Weights of a small GPT-style language model, trained from scratch on English Wikipedia: MLP 2304 tanh GELU, vocabulary 32000.
Each number is 128 + 24 x the weight over its row's rms, rounded and kept within 0 to 255. Layers, rows and columns count from 0. Numbers have three digits each. The size before them is the row's rms in percent of the matrix's.

# layer 7 MLP down (transposed), 2304x576, rms 0.0589, rows 1695-1801, columns 256-319
098:132105104119108099120151158133116144132112142108127126094145126121109137107129078133106111147100131130106131102099120173101181132116104098120144125113155126132128136123135186139133176157096108
085:099163158109151101148120152130183084080111121102078173094131145126134095099125106141137144146164135121131134147110129092100161132126142112155093141116089059099155134114094075147151122135129136
086:122092156138139118137120140135123112144134099105071129152094081122146158153142111163101105135146143145149141152115168112119083125123106117112153166089123117125091155146121124116122080135202125
110:156105160140170133133134148121077079142140139103127135119106135151139089146156100139140152141114127079116104111116134120114143174112133149157175107112138150102153154134091094107100117147151124
120:144139142131142105141142148110161136090146138097113153116160128092149105185115131144170116101115145117142116112142103107108148138162179138116096076119160135149137139162114137132069139118196140
119:119095116102094131149112146088132151162109142119117132083141154109108088109141158122153131116101160165135096159105148130086151107152179104130124155110154122097099084148113131153132155106121141
101:119129132162114111099118084057136119164156108126151094106099150185124114110128141136120120134101126108119139133117171145128163121068172131113136132163162109145131100098072111155098083082146158
093:149106130186111122164165122130105080074127097133152139128146150157156142136113146129156121092145093151146144147108128136140115113137188163092096133131122140141102152149098162166139092133142136
105:160137146131136091152136136141147106146138160113132124140104116135149158170103156147147178094123083153123099099169120137170157093142193138139116116108102136137091069105149112153113083085142125
088:137104119117095106162101100137136093117129135129123097155122108066126127168110091133127130107103078120118148168117134137164098131106118122140098137161092157181129129121086108093124135085116115
101:093152110140150090145160123125100119136137163121169158151148132124146158136073133117087151139101082165162105131151153132108119152134110144110119127098126148118117108151128132122140141117113179
107:102118141114109138130156134125132119101094130151114150154212126133104083094087144135124125118139124089130129115167147128125137128136142105104122121146114125146124092119107131110094101137124131
087:101098093146167145146126165185129107146136119145089096095122102136123143130162115124118091141149080141082126118132108122126148093102080146100086129087138146119137136116077134134132130119134074
101:155129141173116143089087166126073170153158115118142138145088123132131156160135167147115140134140122127169184135143116098101110173107124162156161076141161130146109126162116151178117150118178103
120:130143143148134159129120117103108087137092135154110072140161176092172149119144120094121126149122134064068137120124131102135132091175139185099145099115144148139103098155146151117107182106198166
103:100134125149129142114074124146106143129170114085135160129156134196195122109121134140124146128100124143119144100103140123135141101143161129122168178148156092140124119088135129106114100135116116
094:103127113132113118163154117138090121136158157155114109104122153132157106112110100087092127155094121131090165179125095059138115187149148125164137132157105128118166083106129095092145125132095109
095:142129118142159187139150149152113131130125160106088135121130114119149182106121110129142112174150137147109116174134113123133149107128119125148124117132130102144132134095142143100108109122138132
088:087104108127098063137134132100148093144135098081144126145093160136103135113137108133150158123141116109093125111138133139141161110115098162133159148111113124148118150135103135131099129130079152
104:104129140141139139175099125126127142134069177123119116157141140128128133133151116134137063076117154156137083123136137140087136145129137114138128099153161137197127126109136143151170179110117129
097:147163170149124130120149114106127137144089112113157157114127128134131120137135127113124128113089155149134127128110126145078145131130137188150127140112121135135153109135145168126171151157157150
106:109130125147153116157162100089169165157136111124113090148121131161160082102153138113194134121114154150129129103140141081117111149137124136090064140157094125115169117133112103087133132150154095
081:128102161148109107121109181125158151130170150134082134185119127142173121157155185099083119155102163129159124153094131123084161171122160182135119145149096124142103110127101150083104146128121132
090:133123121127097154129097098132115107142154132134126110167143108100070140132084131130186145152143119156167165100113129150106110143133092140146115153110153055144118164102116135161141161101087150
099:115090113107120105129121126140116099110158119124117107115147130094135162100141170149123120169172178112150120090145137164140102138158154117124172106232171145129144145141151095098132149156099117
093:097132105125098158107187132154079109146113130135130119099136119077121173084133127144159116122112119139116134107118116148107122135118110135126083164117140148125135175178131085187137115156138128
113:141154147184121100143168138153146168103134126143133142130121060141129108136150141126094137150164125084136173133112153124119129124113135121100145119180182112124169141109111121140138150107211119
104:156101114124116138077127134111104151148118108119126088158133126135163120114163085116098147080114143095078119136141118094133139133118125108172131127122128146116161097127084136187094118127118108
097:140158110142129144150141134146147117093106102126114129134142132099138118140116114168116100152136080136129150134117094134116132107121107112125109132133113153128116147149120119119084111118125098
102:122135157138118130140110122157156135140153157141141102107155168098104144131117110115132139103143101124104100128134073126094138122175148105089136110095108106147121130111135166163166127121187117
100:109131119168116133134141131155155112139112128109095157149139163103133079153171180128106082107182133149116137162141124115114138136141102147110122123109108138116130104045136148124134137093117158
095:099114133127114132108109123083110113097096123131155102111154127136171120158160154099118106145117125155080136149107129169140086087139144113114151090149162159146085098104123139074139089085121088
094:138095126139116103125107123153138088095134114150150163128086112121161159173107153107181119131100174109135083111137183113151144149145142097119099133106155145142107113103137123120129114127116133
086:128172126136142152134142074169135093089092081136112094107143149148138149137116106114106174092096137132116111143076117145125102160097101148105146149122150154130182096110172128132107132152095096
084:120140141102128112128099159116151113141107174133128128080154119166127092090108134127095137133132100147137108141120136096149131149124114121070121146097098106119124117087116153120154144121130135
122:139128095153139131132132148147100154126123115110116136135140113089093101127080121131074119090149130087150122101141122119132147146151126149094095122107122117108122132151162132135135133104163145
080:156116135116113112184119145159084164146109165110162136127131135111144120110106184106168139130105124146141140131136146070147131143182115116162150090132131105125154108140164093125140117118128165
118:137107173133153144166166148132159150148093125082155140142179104116133137125134093177167102106141141150131106125114122132133135196113110113107113168097091090121131119138142122099135120172125135
080:135128117148128150104139173122158176136157143142123141112153138134154139109134139112143161143102115143143123140095123149108119131145129104105118142142175129135150128141157160137089083153144121
094:111138101120117142191119132127132107071146176159156153171108135126151134149111064085107168160136122152142127144128104161126140095139112120124108138171147167134165135122121144110153120164129165
119:130133093124133134134133171138133121114170148118139143086146133126148139158079131123153102144134074117102122145137183143133147147134094138127138133167121160150161099123104173104114152147155149
102:111207099124140135149143126117120114145158122091151150144137126156165101126160121143120160116122142101103131140134127081115142179143127111118097117105174180131094106131130173135148184127114166
096:115156113117126152129126164141109170145144146130147140129159100140125142127127152090118166130081163143154125102168153114124146107138105127110185084142122150099121134133094130138103128099114141
100:124156153123134118163161135128120133135078142114130146155148115123160158131166116182128131086148108178160119116139160107148130153128118133145132154081115106090124116128128140087082155126132128
116:156110163117139132159109144057149094113139139135104148135125093126109172113139096098149135124161160144127099141176105135129103153109119106116072120137115113110173167152065106164175143182159165
107:155166128134118107122150140128130107137083098122134152136136114165143116101123176120098112134135112129100081096146145141137130138143097142113094129155143081122141127142134131118145141130116133
098:138125131175090122105114119129177155140164106134145101086133097135125144111135120098127152134104154155139094134110162105123147133153155127140182172111123119130147108128124077134194129161156128
100:120139144124123154130140113103145077149119113160110063158065150105114099128137146126116108124151171077168110119119167138100114115136129116170128172129155116156169145125122096126127130162124111
081:143157158124100137098117125143133097107112140143141132144117149135120108114167150141138160176144130170170135105157161119109121120132105112080081106093155121131131130098135160130132101146113098
090:131151131065138134155166120124140078112104121165126071121116099125095154171189151117122100132142106120124096141114126146120117111112103101115110129119156128102112110180117127148113109098147112
106:136164122072169111133160155169115088112132146105147115098130138145154106155109122131125086107145100107129137114152159142108146096120166137130136141088074131125130087140158116125134110115171134
092:152098145045095144134128116116097087092094142142110181104141119111106111072064124128136158138133089121124108135149115142121169130143141089138137077113143121099107143140135149095133105153118128
101:138115107128155169111141123095140132147159109150095129132150155112141112132176116135135140144143153164154148100124106147160135147118110107167143147135113134122171147080066176131113134086142101
075:129110111111127126165103134085136099115119134119138148108143135134129146153128103083104114109132127176091147088076145114082059100150161131148134125124143114152151120154131136138115099128132089
091:104120108066120137112150127125131124141117169153129072128111144147168175097095144137093127135097128088130120131145077165133119088115165084076106126150118100127150116131084145131139113105128140
102:152155122123138132119135105125134139131109151149122134155128150096166131117143132136115148155128110127126085157141124154115134115137147139131166162124162115095088126078114137090093112117087108
112:102115122166128172120142123116153149056145118154104117137133121183078166123096071129086126120097107114105104125168142131134094133074113142117125134106150155143150108133123167143163099160154147
110:133137171128102097149178125144132123101084131153155133133120154134133116117175148136126111099142105170174122137120130139134136121109101126164165099127089120118083169127140131105091155144116116
098:076116128094123128102118121097125106156145076118154150124116109148126113123097157096132179074111140142087139138138109089099125182121176097117156094131167112090110135132143159138147151132133094
092:099075168118146052152136133169149151131145142093101174126123179143111122154117104153137158111141113129086089134097065115137121129144140142085141144117129101136088127117098117115146115137131096
103:197136120108142116097115146176137096123126126073131131144105110114179096165126172141130118180131129105121103140122111137113124087131117085169116205068126137149138118133084146161107161146151155
086:150167088153121147151136108093218170154111131100149080138180116092095134135126174132115120150120165115141123112140110138143112136148144115130141112114111137110131129184119153119110105146111116
106:120126117095160136168142162109103105131118119152146146166143159150103170118158163094134092112160108149129112079115108140098106130119106127148157125126117156106111132159117127127126170132112103
114:128145113142138094178157161125155140123119135174126079111119158077157151137144150152150113103146130138150112152170127125117112127162104148095141126109092186117140107141175146151112129133144170
093:147156164104160122142104137146110198105146184159116089094106142127110150136113075122098146146123147158130173127116109137117128127149125125117115142113126136208140110131138123167178119138114108
106:160136165145093075147151140103108144203132139151159142134127124137136125103155121156133143136107140135124145109144135137130079137134125130108146146116146134118115139133149119126128130100111189
088:100101099091107126127125160137094135097135077128119127146116090117073105118182147137129124127112147147140151150135108111132169160145138133119150137122157133152125158105177107121114141138100125
100:093097110106135115114103097111101173132129162164139097146106135117151123113120121126122180118114135107112168164108131074090154135119173160143148107148112150130130135110149121119109119112120111
106:090107140148133126122119111123177139179151143111153154142127146088151126140131085098176110106132098147154169104163153164147124132137093146119096130120090097089126145167102084151149132171099116
106:173148124149143149104123125103130141106138147133121133206117133140121130110107120133130113158102134136102160159144118107142130094140075102100136110137150130124127148158160140128113115120110145
093:135125098122106116143120163083127129171176129145172115168093136111123144112127102120143135132116146130111104085118141141128108139131148128138094109181074119099136144108153122112123137150131162
090:154086105125130127102120144153116059059120142117104161118094109129130188131124132165088102135103139111110117169159104141092108094119153094143157138123095160116132113124136119097156092081113072
085:126155113109167109147156150126115157139149091128075117112154146154140084145135116105104113111124121130156123119103116168107086119112119099158165136167095141153092123147119128144140135117076080
104:135139113119101135133118125095107158145112105083165127120143105092129171124158119160107107133119144138164143151169099143113135155136130091118114145110129158128108166148146112119139101140112129
091:131138122093104125112116143161104096125144137118140158111135145197110081109142108149136128146173099159182097089132132162143137131104121133169120145158114136132100139119131135113116123116119115
106:103119136110142175125131121125128132160148149145161142175150124130124166156116139159117137118106114114109111125143141129114139169140146113122146150107143096113197146146139130149102151161134138
090:090125172144100125093154148092152111111134095129126168119081132114134146158141153135155091116093116110118150134128126133170080142149153152164125116118084130140174138118122109109128148107163130
085:122159180145111112195136132091119136124116160145128127108128157137148132178140127113128118110110154183119123124143131107090083148062192128124122057117118095133110094114091131128102090117166099
094:135150113143112129135128128133101104155128115108164173109107087121080164111089112123153137116131117127133125121094170131154112117134144153129047107154081098131104126155092107141132105118104139
100:087130162141131147147155105108138094146120080138090129080144181098161113094114106119135103132134174107122120127117101108086167143164132126122138114091077156122150138114144142127091116137140121
114:129113121108148143132111100133096132151174120102179159146074176135111096102106109140164133124135133117128125118144187108125159159089106119163142087166160130136104112150196169102103097165124122
091:149131104115137117155116125101146161144099133154127129109168134104127125146146092105093108167117155123139098128132146134103177125130159109144171135119154099103126145143099112160166178151112131
089:155119132117110133108175128135140105107146119146090130127121137118146140114151168154128102137144136138147119158151155104167121165150146121144120129144152174109114131125103167171086156167103163
108:135078126106134103097104157156078092134092083115107113118131105101119155129125104129106133134112165117112152128106096147107136082157109167121137086153131122119154128129100107127160142141150148
101:125136161134142133129114106167081141126086103143164139130100126122118129075135097135115105124151132115123131148097090134136113118132133140139141176084125139114106099107128100117092127094116138
081:061111075146141127154135141118139052160125147135094081112116123178150096127141116123113143129119116133073144119153143137127095151160138135128119135156126127096106137153112148160103172161106157
096:112137088134141114149150146166149143126148118078136121113139103080117193117135127159122121127142121082099109130134114139121105116136117153071188155123119110121113124147124158194176099170129114
101:135163108114129119110105135116123126136076126121138155089122102123129124154135160166088146124112135103193110131167107133126128145125134128148135136110112153177165178133110121162146152116086092
119:135130103117154137145167160138123109115136129138130088091147155148115123144129155099122129127135113126149154112131114107163118154115094137147093127156124175128119104142113119154110135122106103
085:140101126080163128112134151096092134095147145087174147155139164105156137135148098113129116141102163143154160125140142172130153094121152132180109110154118114128069136133115077119146157119163147
100:120138116119126115151131141102103173136110177179116133148155142177155131094120134125128107139107145176207101141130167129114140132104135109105104167154103148127110105143129105128138087109143133
090:147130129101147151122122149093101107169133111151128145095185170170157124147123125116107127108106122153120178074155151111116136114133122083132148141156159128150121125155125138084126135123101143
101:119145089161150111103122146125112111096101131157127105107152160132160143142117160140114123152145114112079096125172136123159109155103112126123115106129150120134121123144081105073162100117163127
108:108158128128071124131142125110124113073144091138144159172128139107084135121128115131126138105130102106116116120147142127123151095138118088182128124115155155159115170080108112123136115151104102
095:144102086120101126120136125130116145120129142081095159090108102084173156090132090102135119126131106146150119139098179130103141167127159153182104122133149158132111099112128155152104156124083123
111:097125121153133103157141135122101143129117120157111133099176130118144126140138143140121112113143168114100132144130068124123163128079129116110140170127109140150098123073163142080150135155123183
094:164124151152120107110089130108154110103108086109113107149134107132117156086168133147122141107156138166136125136114098123093140150094129119121131168143155109129145119129154152131159084118139153
098:113138133129141144127153130093141141082092136151165153147132115123115144096115156125109129111117112136078160124125131096130151183107149127143154132108095088142146114116134144136180180103094181
095:110137100141112120101155123096126125123148140108136106102112145087115165102117100176108137118117121097118102124090127135112101146130119163130130124105140078120121157140135149124107124144120135
109:157178152162137137153164146137091161092111172165125140152087131176201130099111123135104120109116146104166132167127159140146124102125168137119133142166153113153124144155109163079137151104135117
106:142127140143124124155162123153113114097130126069067108091151132126136156127136082132133162132148130193130159116125131143127132168095157135146124084087153129117156120118124132153092147129086119
102:113122175068114093089134110149126096155077125125177122136133145154136112136103151099106179101087100126147157115122120111122128157096121140090147143085113154111155090135128098121108102130132107
118:066074120115078123123151092106107136155149098114124119112121087124134127111126159161148146110066138116147125121124182118145106102152128143102137130154169153130128079136123140083103134132123159
098:119132121160118136138121120080146108108129153113154178139120178167107172135160153188159149155136127105110131142131106154147093122176148157131167102148127149115135129102124102101142067115130131
097:082165128125122115163111110157125140118122114155120150114085119119141102146132130121091120174129178150153106158112138052099130167120138126138119134161107166165079178104169148130161135128138121
096:117158156133139096123147165160131134099132087154168138080102134146066110087070113128123105100124099141117115132159156137119129111155107098097091117087139139137096127093120133120163128148115124
103:124151115132095103120099121144111115126142137115165119134147085118134128116124095141184163105110126145130163127175108187126158120134114138121162128191126140127111108169101135167111164109114162
# layer 7 MLP up, 2304x576, rms 0.0597, rows 1696-1802, columns 256-319
086:095098102101103130141136144145081171161153161179111143130164135115147123121059118117118186145144148153109145076152115121092151104139137136118124107115107137140094153129145159146085094137128152
084:149145127137132130127144152126162113117146141094115120090085127096189140140136162136190153100155129151138157068113155113108109137153133160139080097135159138115151163133158133132128139187111140
123:146170113128137164126106145117168110131113116139147129124102119145148070147136146146154134129148121123045145106140143151124105097115115141152143079110095148115107137143125125116118103108150200
120:131144136142103085122140147117121184071131164113139164127152171103097097138111135148147169152121135157144123117149143107136131093117157181120159104140131122170115130125102136076144103122185157
119:072133150098106136163132154091106147150125133148165102119187133144120128129137141129140123123118103144139156162115114134104141089148099132142122121122112110109134119124125131094118144121087142
097:120150076159124131146119113104085133046137139132112132159136088155107137120188132143168119144136108113142169160184141119112114125137197103135126157092129147119120102117146130166131134136143147
103:173160123160144106147088136121117145153174113112143111127109109142139094092168100141125109120132120113060116167125155126127149137131117104118142116183173109077153089117150135117136124137104110
103:104135113142126151113075152143131163126131112200124169156135120106122152101139139133128110160146153149132148151094129123155123106154156150118098130113116137138155133137153115099128120129109098
093:152162114105109151120105129167101125114114103161145146120125165097134152156104114158099132137177117128126162132112106154103120134146118146145183107176127124140085150173127139123144121137092119
104:110161115108153119103106140098144121104103147122102165112130130143149126155121141132161119146169152142067126160103111161152132101133141120109152132128138117160119117148149115145107055129140100
114:127142119092073153157111122140112110149149084157164149121129149145151137113134135118088140156122151116135130124092120149122139086149119130113092114108146106076156148119108152128128144148095094
088:126140163094148102133122120121091140083075168140176129112121125135140108100147102124136151132134155172164135148110107130131131101167155133134143111173144078121115125174133145130119082143132152
108:114126139126092146126101098117151097108110117074149147104172095149083097119107157116143160089120091126120066119125103120128115122142095103122100150101150152147134123105108134144116124105130152
121:122090105131115144142126118098122152158154131158156141132142132145109159163118052170134126120162155111126135073142142096160117084131093145146122134078189156146160147142140161140113130154130104
106:171155116106130132117131166124113102146128144138084126081133127130123105121147111144106133162161125144143112104145123112165115176121101101108126131066111110117115114156124148109160148100148119
094:128108139094138110112128134097169145133161136107108181111153110061110165126114148177125128163104096110152138119153130143135142110137086087117144163136112135121135177130128117136156143072160134
096:141091091105124108129109149108136124126120138165107171124144127124141116140146132108122111124111133135068163175047132166117155135141149185106090081105150154153153127102133173109106142134162090
089:144114150151094168104105140152132146145074097177122140115138126126167123131138084139148139158102111131164160130097140149116128076134154160120157150156135104124136120068146151105123113111107112
109:146150142125124084164117134107125100117124138162119168140109114096150158110153087152128115075134113155141137108138138116139131142129118121123152101133070118193128137093110095137134093151132113
098:132122121139101141118143107110138119128151117113138155118170111130093126092131099097105155161166114128141118139144080176196117096128117111104142128084098163108113156138138154099141122110120136
100:119135139181119113155111111103144085149091126107088106151094141151125156137070121130127129134124132079145158138121143134111150187071123136161175123110109153156118147125141124113130102109127122
079:127117107131116126135099140136129071063121096119126093129154141122107076140136125164131126152147130101123123162116095095167152143085153138137148145128166110150073153139103144132160132098115166
090:132145125106096164125098113090124104151134099077167105146100119142181110114142119125128141101114138127145143143094149119159148138081156109157101156122113127122114138130130133121137138150163155
098:150091158167119201128117152163137156084125154195086169105083141130128156105121150101146135104152145124144087129132135162161168096131166118151143123148141089114118100115134155130132150136141178
096:102113170111066122164108103114138139117104123115101174149108110101123143143079146139118113141162100150137148112116086104129093110124141131141168137190109148154115133131096105084128095086091148
107:142151128122165101095104149133109108143123167122160162110126139128109145104062137119150084106158132121113141085139140139102140157173128129091119113133123116132141143109128095090105122135113150
101:083104091132133135149110109121117134110126115151163161130148130125120109094143115141164158174086131160144086130079170100112100152175118093122138073156155150146094141097153118139117129107115133
101:138094160097138130148132102138116122120096134129100158114158148126109135163094152110141142117098135075170099150146117099113192123152137092131106113106162152105140158144119122121139165123138141
102:094131137116140133052141160101124137147126143129106172102101165117146169132139124075151126087093152183100107135120136156165120153127149134175125139116171164132149115134090139122169102104069126
095:143149121137138146136142130134149119117157166168122131120086080136125141150078142143147106091170139084126119124121133131113157097165132092119142173138100093147186090109141103111144093151176162
093:150118116146090131111163144121080182107146092166167078147113118140134115114142145134147157126144110138135130127152174136157096050123133132116120107109082114169092104096117147146115130119092133
098:116119144108164157131102138085148061087124122122141109137095173107115134112126156112116154079114145127101103156113140121138171110136107150115111124137061162134149132143140106137106113125132118
096:130140163123116096148115105124145161158160135151166117122131124117143130138125152140095123131109094113175138143124108107122123126129146118147103143095154109115125159135149129092108168126147171
089:101137110141111188141098104111101118137119078110128128116132154172134118166127120132135102111178139155088086212110115127122155148126138132131108123120114145155142158144122099114107110149129083
128:123082120116136131113109103149106085115103110141156123120116129104195109129092133169124114129132157159186107114109110105099135130144139125097117112130171153151137131148147069141136114112113133
082:093131172126132127171090148128118156110148122102134095113126125135113108151120118131132162109121106142104151147119137193133121114139143115144115148126125136159074151121110131123134136146115106
116:134088131102126174104163145149081116096068110134166124085166141116191149143134105087101127143150122116151102121120139114145121085113147153098094135157131115100147120158115118149121142126104071
085:078120138154089151122131119125128081136129096107119098147099106111129158128130136147120162148140095119104102116095128124136138118172095141156108120143128139129123135108076125119155101123145112
095:134124088128146155138192158121096142123177126165130176148102140142101147142168147127146100152150130151104129053119146132201151163109105130157086135138144104153126130109072087113140096140099127
121:102147151137130135125146137163138120139099110100134116139140117150119115136118138143155122181159147113057154120150103142133093137109135105108146147115136127159154174101140078162140094121139107
098:129126123141166118131151127155076070142104160119133094121120175116162129084125155098160120102030134082130149122072104140130098089126139156112122136093122117145083114141145082148141118115165131
104:178118116158117182126136129122159086097126129110135128102103153104165095156120111113104125069170163128140168096167149133131132144098176126121131124141124157158098127161126110125167103142178116
104:141109109100148106138143109143135161114132149108099062122119104123133117163124161111139117092142131158138157111116149148134115117153145158167106149119114139135150145133137108139168105151131127
113:122129110154140132135171110099172112127142139158170146122109109107130127176124087101124098136141128112153145094117129117113163139122113157077128115152084081132155093146097109140148152125137145
107:126138126098135129130149141140118159143145111105131117108116141109094164134139106134101163145107107126098086144126109143161110150147128134137128118146144129096116120116083120130151068128109090
099:127161158134120109178098112136069095156144114166145121133113135134137117151118092144103098178149091106118089124128121120080116117163089176086153113102093106141089144121113143164130146153080139
098:126131138156104149092130097112141127127157103124120159149148093154145114145111118137106177110127087154134157115136137104147125129100130102083117120119079115108074137099122176143160120095137121
084:165156132141111129145109134120125121121099136129130131129133139128122123106102102117170184128119102131117095117089108063102115118154151080149151102114107081173101172126164103148108130106151120
088:081140089173132128143147156161147165131129116144108117129145124109090122131104098138110159129157115140102128151123172128098158131151105122093170145121104151135095100123135110105167132160174129
102:122162144162107119159134165163117192161103119139133125125117148116136117177093118112127131174167155140157143140103110100121062101104098141123133138140149116135142140154173145115145132167181145
096:092123122175141081121135130049123149110108152113111165122078172105109121121167127129149119120110079124083125105097144133148135153151122205098094145099159123127149109157125112119134153147130110
102:130129109131133152139155136094158086132138074105102110089126112082121141159143100114111134135096139082104130140110122110110107214136140186123106141136112128128094122138140087127084145142110133
077:102096144101116092139169090165086141110146145132116130138089137077136110118140127163137109151090157140164065156128141118128144129134108173145139178108173099129115159114145162158139102106103164
094:107145128150141133133149099141124129158112104131150122138129159101152130154135157085110147119141116115109122137123119154149114132154111129120131106104119110108136150155139133126162188189133127
103:088169165125126119126099154142107080118133161088101148122070116117120060142113124163110069156141108135140126162116174074074073090111130155111129101102145116150102139116159096112144125110125114
114:145113120127105129126078121151124142103122111121139126129154114125127132177122073134097114159099142141099123163099138112150120106087115121127146130097161139145129129135193127124138126168147135
101:093150153184118128145172105118093106079110170081178133099099169152155112114123111125125133106145115116150114175114132110148088173118128135169159074113112117099124127127161159083153152171121089
101:079107115138114089118070163107089139108159111141110096110143133132150113158141158124131134204119131124107098114107122142189120125152127120102133136129084167157077099108092146144125123144111190
093:114128113105140136112133080137095106144084126135136144141115120132112109136140134138135109126134159145132114118142155146086163118121152148130103136140096132125122143183166141127091135121114110
105:111170174119103146124165105129116132127128120126105103169115093145140153154146147151158178144134103180142143063153118108170110135122172148098100128093112081200112089142064135145147122149144067
085:140106119134135132145141136150110131107130163152125110147101126144139077115141089129124087112100118117162120096076119123104139146113115148104142137117105147119102157116174134130126146146158132
097:106192142155109113139094138091124128106149097172085123126120127162109146110106090159115106103154138134089136147129098120141116129138106179161166116112154180147147114122153126105131123137093135
110:168142132169121087122118151150119113129117154140128112121149107126134140118131164148117144121128145140123130143111122092123081141161128152093109113127103113098082127107123135149091124130143104
097:134118103127119137120156137129184116123125108117097152169154110139118104160125108161152110091081151117153128148057123142132150166175153110129117088109107120111100116133119120102140140146123118
104:106094103122168142151119094170130110177115133095129077139151124134143159131141135173143144144106117141099112159128159111151113086160113133148124149088110130118137120171114119137144111102132099
091:117190135220120122119092167145132106141118131113138107105097148166159132124122114109135160128136118140121123102137121143084165120102126107128129145155123141126131142117128132131131107111098107
100:123077105157116143153120156158126114118119135133114113121116124085104132092150146127075148177114134110154122136137113138156133147171115138094123177125101129174182172100145079145135086145127163
107:122115109135105217117157122153133107089103141155142108112167125095133157120158120145129107126094109119158115129161161122119098123140132178133123136123136166121131126162123106111116130097168134
105:097129083158131128120095142094132164144171130106117149107140142166095183142134122123132111141143137148075110167119135109157075114106168130122087099127158143184157182104141185147121122102113125
099:127127119152151157147093118159123174124128130126135126104153108163105089131182143148108159130169120123103118124137185144135141129116120091156128096159138084115159173101122133149118159143155133
093:114103152119132121181113167110114174150139125126169154140072095112123060114129146146128140133149132153121102124124176106078152110130166098124108111146156091126138088107113113156129156123139146
084:112142106153134141082098131151124141111110109171139140158133104103158090060113130126130147109106105154107108132188127099102105099125146145130132140117078132116137113148127134125114119166165131
110:117130139143180124133106179112092107095148164101134132144140143128161120117141120125148129111130076068172084108131155129134146114129117088160111105119101142110165117151096101091124139130149153
092:120122114130112142142112112141124104142113114131130135077126088152152093163112120083130135167117108128117114172131120154119149127121096114110110192149113149179099128172110096131168158155130122
111:146144083146085107144104126103163135128162119117164131131162164134155103148142151139192136157171177110140100120128099129169104140120136120152116101117107120089104088110150108155147154076117160
094:087100135119119118180143134114112108147133136126132132133155143137101110108128125153141148125163101140127115128172132125121116100119142134128088137076120137159115127143146148156153136150124155
088:097103124129125138183118123122161139140135118098140131153138101144107160137142160104133131094109078131175114137087105093127140140166127092142154151095126159095081144127125170127095144094124125
091:135132172094119107120135106133139109063097168113157149148119093153140124143080125111143157114150076140117129150078135101125106132132140107143138115109141085121125127116137180115122127138128110
099:121159144145146163122132152099157161139113086144156105152076110138141122130165159123166129096138187142110121114134152126111102117126146158095140129164151146144157108142119103103112159128149135
119:134098097064142145108079125163122141131122109104128143118134134125083120125102139095094141087128117079115144156145090150100139111150101083126109136111166145143130153144095081134152118162156129
090:131121121095106117149124137189150112112095109128159165074116163101114095128131113089157141143148082127157130144134176109137166103141161120106108115102152169151114140145113133116127116133125118
091:095143152132096065156127166158128123118129126154167154172145153108089097134144149140097201170141079146155142110169149159114133095100138134119156113089116101110116149148183101117172116155161117
106:161128167179176129086126110151145143106096094123130110158162120127122111122095141132117116119114137144100132097079167135175144111103142108122176121113103138170169163129086124090143105108103098
099:130105127149126106133116173143135141103127089101140119141136134124159122159143107108108120097122103122149150143100125081141127090159125142098091102126127091139119152098086101144194147132099158
080:138176149134146122158137108152157151193128091137103126117106107148128089103125156095143105106157110119102195125111116151142131124131105156129069119164171142183122096164088113167158141154111111
099:125112144148137127135094074099124097186151152108139127143189132163102117147105128127113137143110166107129112100126147121118155135152139108117110141145106129110139133075154168129109146109120134
100:115116146089165148126124142118159124068150145121111144145171114123127155133109168114150137131092109088091143166136114158125187112143166109112141146124117151123114132155167114175122110117089146
117:161126099137115124093126148109158097114142160168134131107143097090110144141148151096154155135129063091118111098137155139129083189120130146112105122117096155115123183138136102107144115084140119
088:119143103194101172095135161112108103162119109151102106129146103151117097124156103117103114149150147105155171177159082146169108167111106126087122133089114148181153135137097181093122124137152141
105:137111112103119107132141087146113119153111102164132145143113128105104123159130124126178136123170142130125125150113159136121077130151133099137162167133148112108115101179138147106149153144112115
093:120155098199100117127122118158179190098110115155079130141090119145124148144116144172155155120158091108128127155144079092148108133136150111159114106097154118143121107127123113135134126132134154
098:129104170152075186086090148132092137130118100160140173130110112138108123119110147094127139120113115135109147127133136181137203156114128110112145126098108122162131115111115134157104082138121160
102:164165114137136127116118154113135126090107090119122102138122134090142110123160121139122100076115102132143138152146161112143160112106123128128122164099113110143161108105105113112095098149124110
097:113140097111075106133136110098111146110133148098108099177120142193090141133185164130122110142114097097135177120127110114141157136166156143116106161124141105108164126135133114116153091133124117
108:117129156077136082156106131098148160131108119160085114108131123127156129126133098083115106131099145146115127116139156094151133100130143098097158154142108146145054152133070128113103157097128137
095:079086107120119117136109146123146136181153130117129125124123123109110089153136146138136145136140138129111148104126149072106116135111139116161131145138121208113153132115114086133123154091121135
104:117105136118126098143127145133118113130166105106111139095131131153156142097099168127187170149115107116130170131137117141146119123141133119101088105108155160155174121141132170165122103113122141
093:158153167091117156114145117122158123139099083116144134087159065169109130108141175145139116176134146141106146121164145075095137116141122129125126082140124191170135151134102129133170109115140132
123:077119086139127111127096146122078102144168123141136144144108121147124144113127140145165117101116090162124141108126161100144114090103078066096117105132154132107139158133086131107117134124152141
111:177147148140156131120129126106120150099149102117115155148097102073117121155130130123105148109126128102106153128118113158136114120136141127115155169143161175155133085134104140093093136153051078
105:121118135121151129101146146171148121132130123103140117076159103132128134136152118130119126108097167107127164127144116140149119121213129115110123158125146142091112105134110130137094103126166138
111:078108132142128177155119131094136099123099192107160104165142154163095134162100090120098119156129135105080134140148126139111154135086112134100098172139146147122164098134130148155157085147150128
094:088094153127119105168151153157144124068127140178123093127119069092135121145113112125171118121111128165098156144149076123083167103136117143097163092149068065162145144127119052155159164126148125
097:125095102122086122089107142071148057092173129107144112112115149109125104158115141108098146090140097108134120156095119130135212118158134104127167154111153138155094086138124159150106096114112179
094:115067129103136123151116107133129144157120087137173082135078112133102118150108158091113116109103073083116112117120131123094145111161121143133147085096136158126153130169145154138135147119116124
106:118106140169143139087059142125163122143093085074135106114107077144118116120130122110164102146169152140115109107137111167144132057177107122128138130129113151108150131123150136135157107131131135
098:137184129149080140121119156122151147125127119137136124150165094117107117126127119166137118136128130124144105163139092114147118117137050141127131102158123145143124103109111084162104074118123120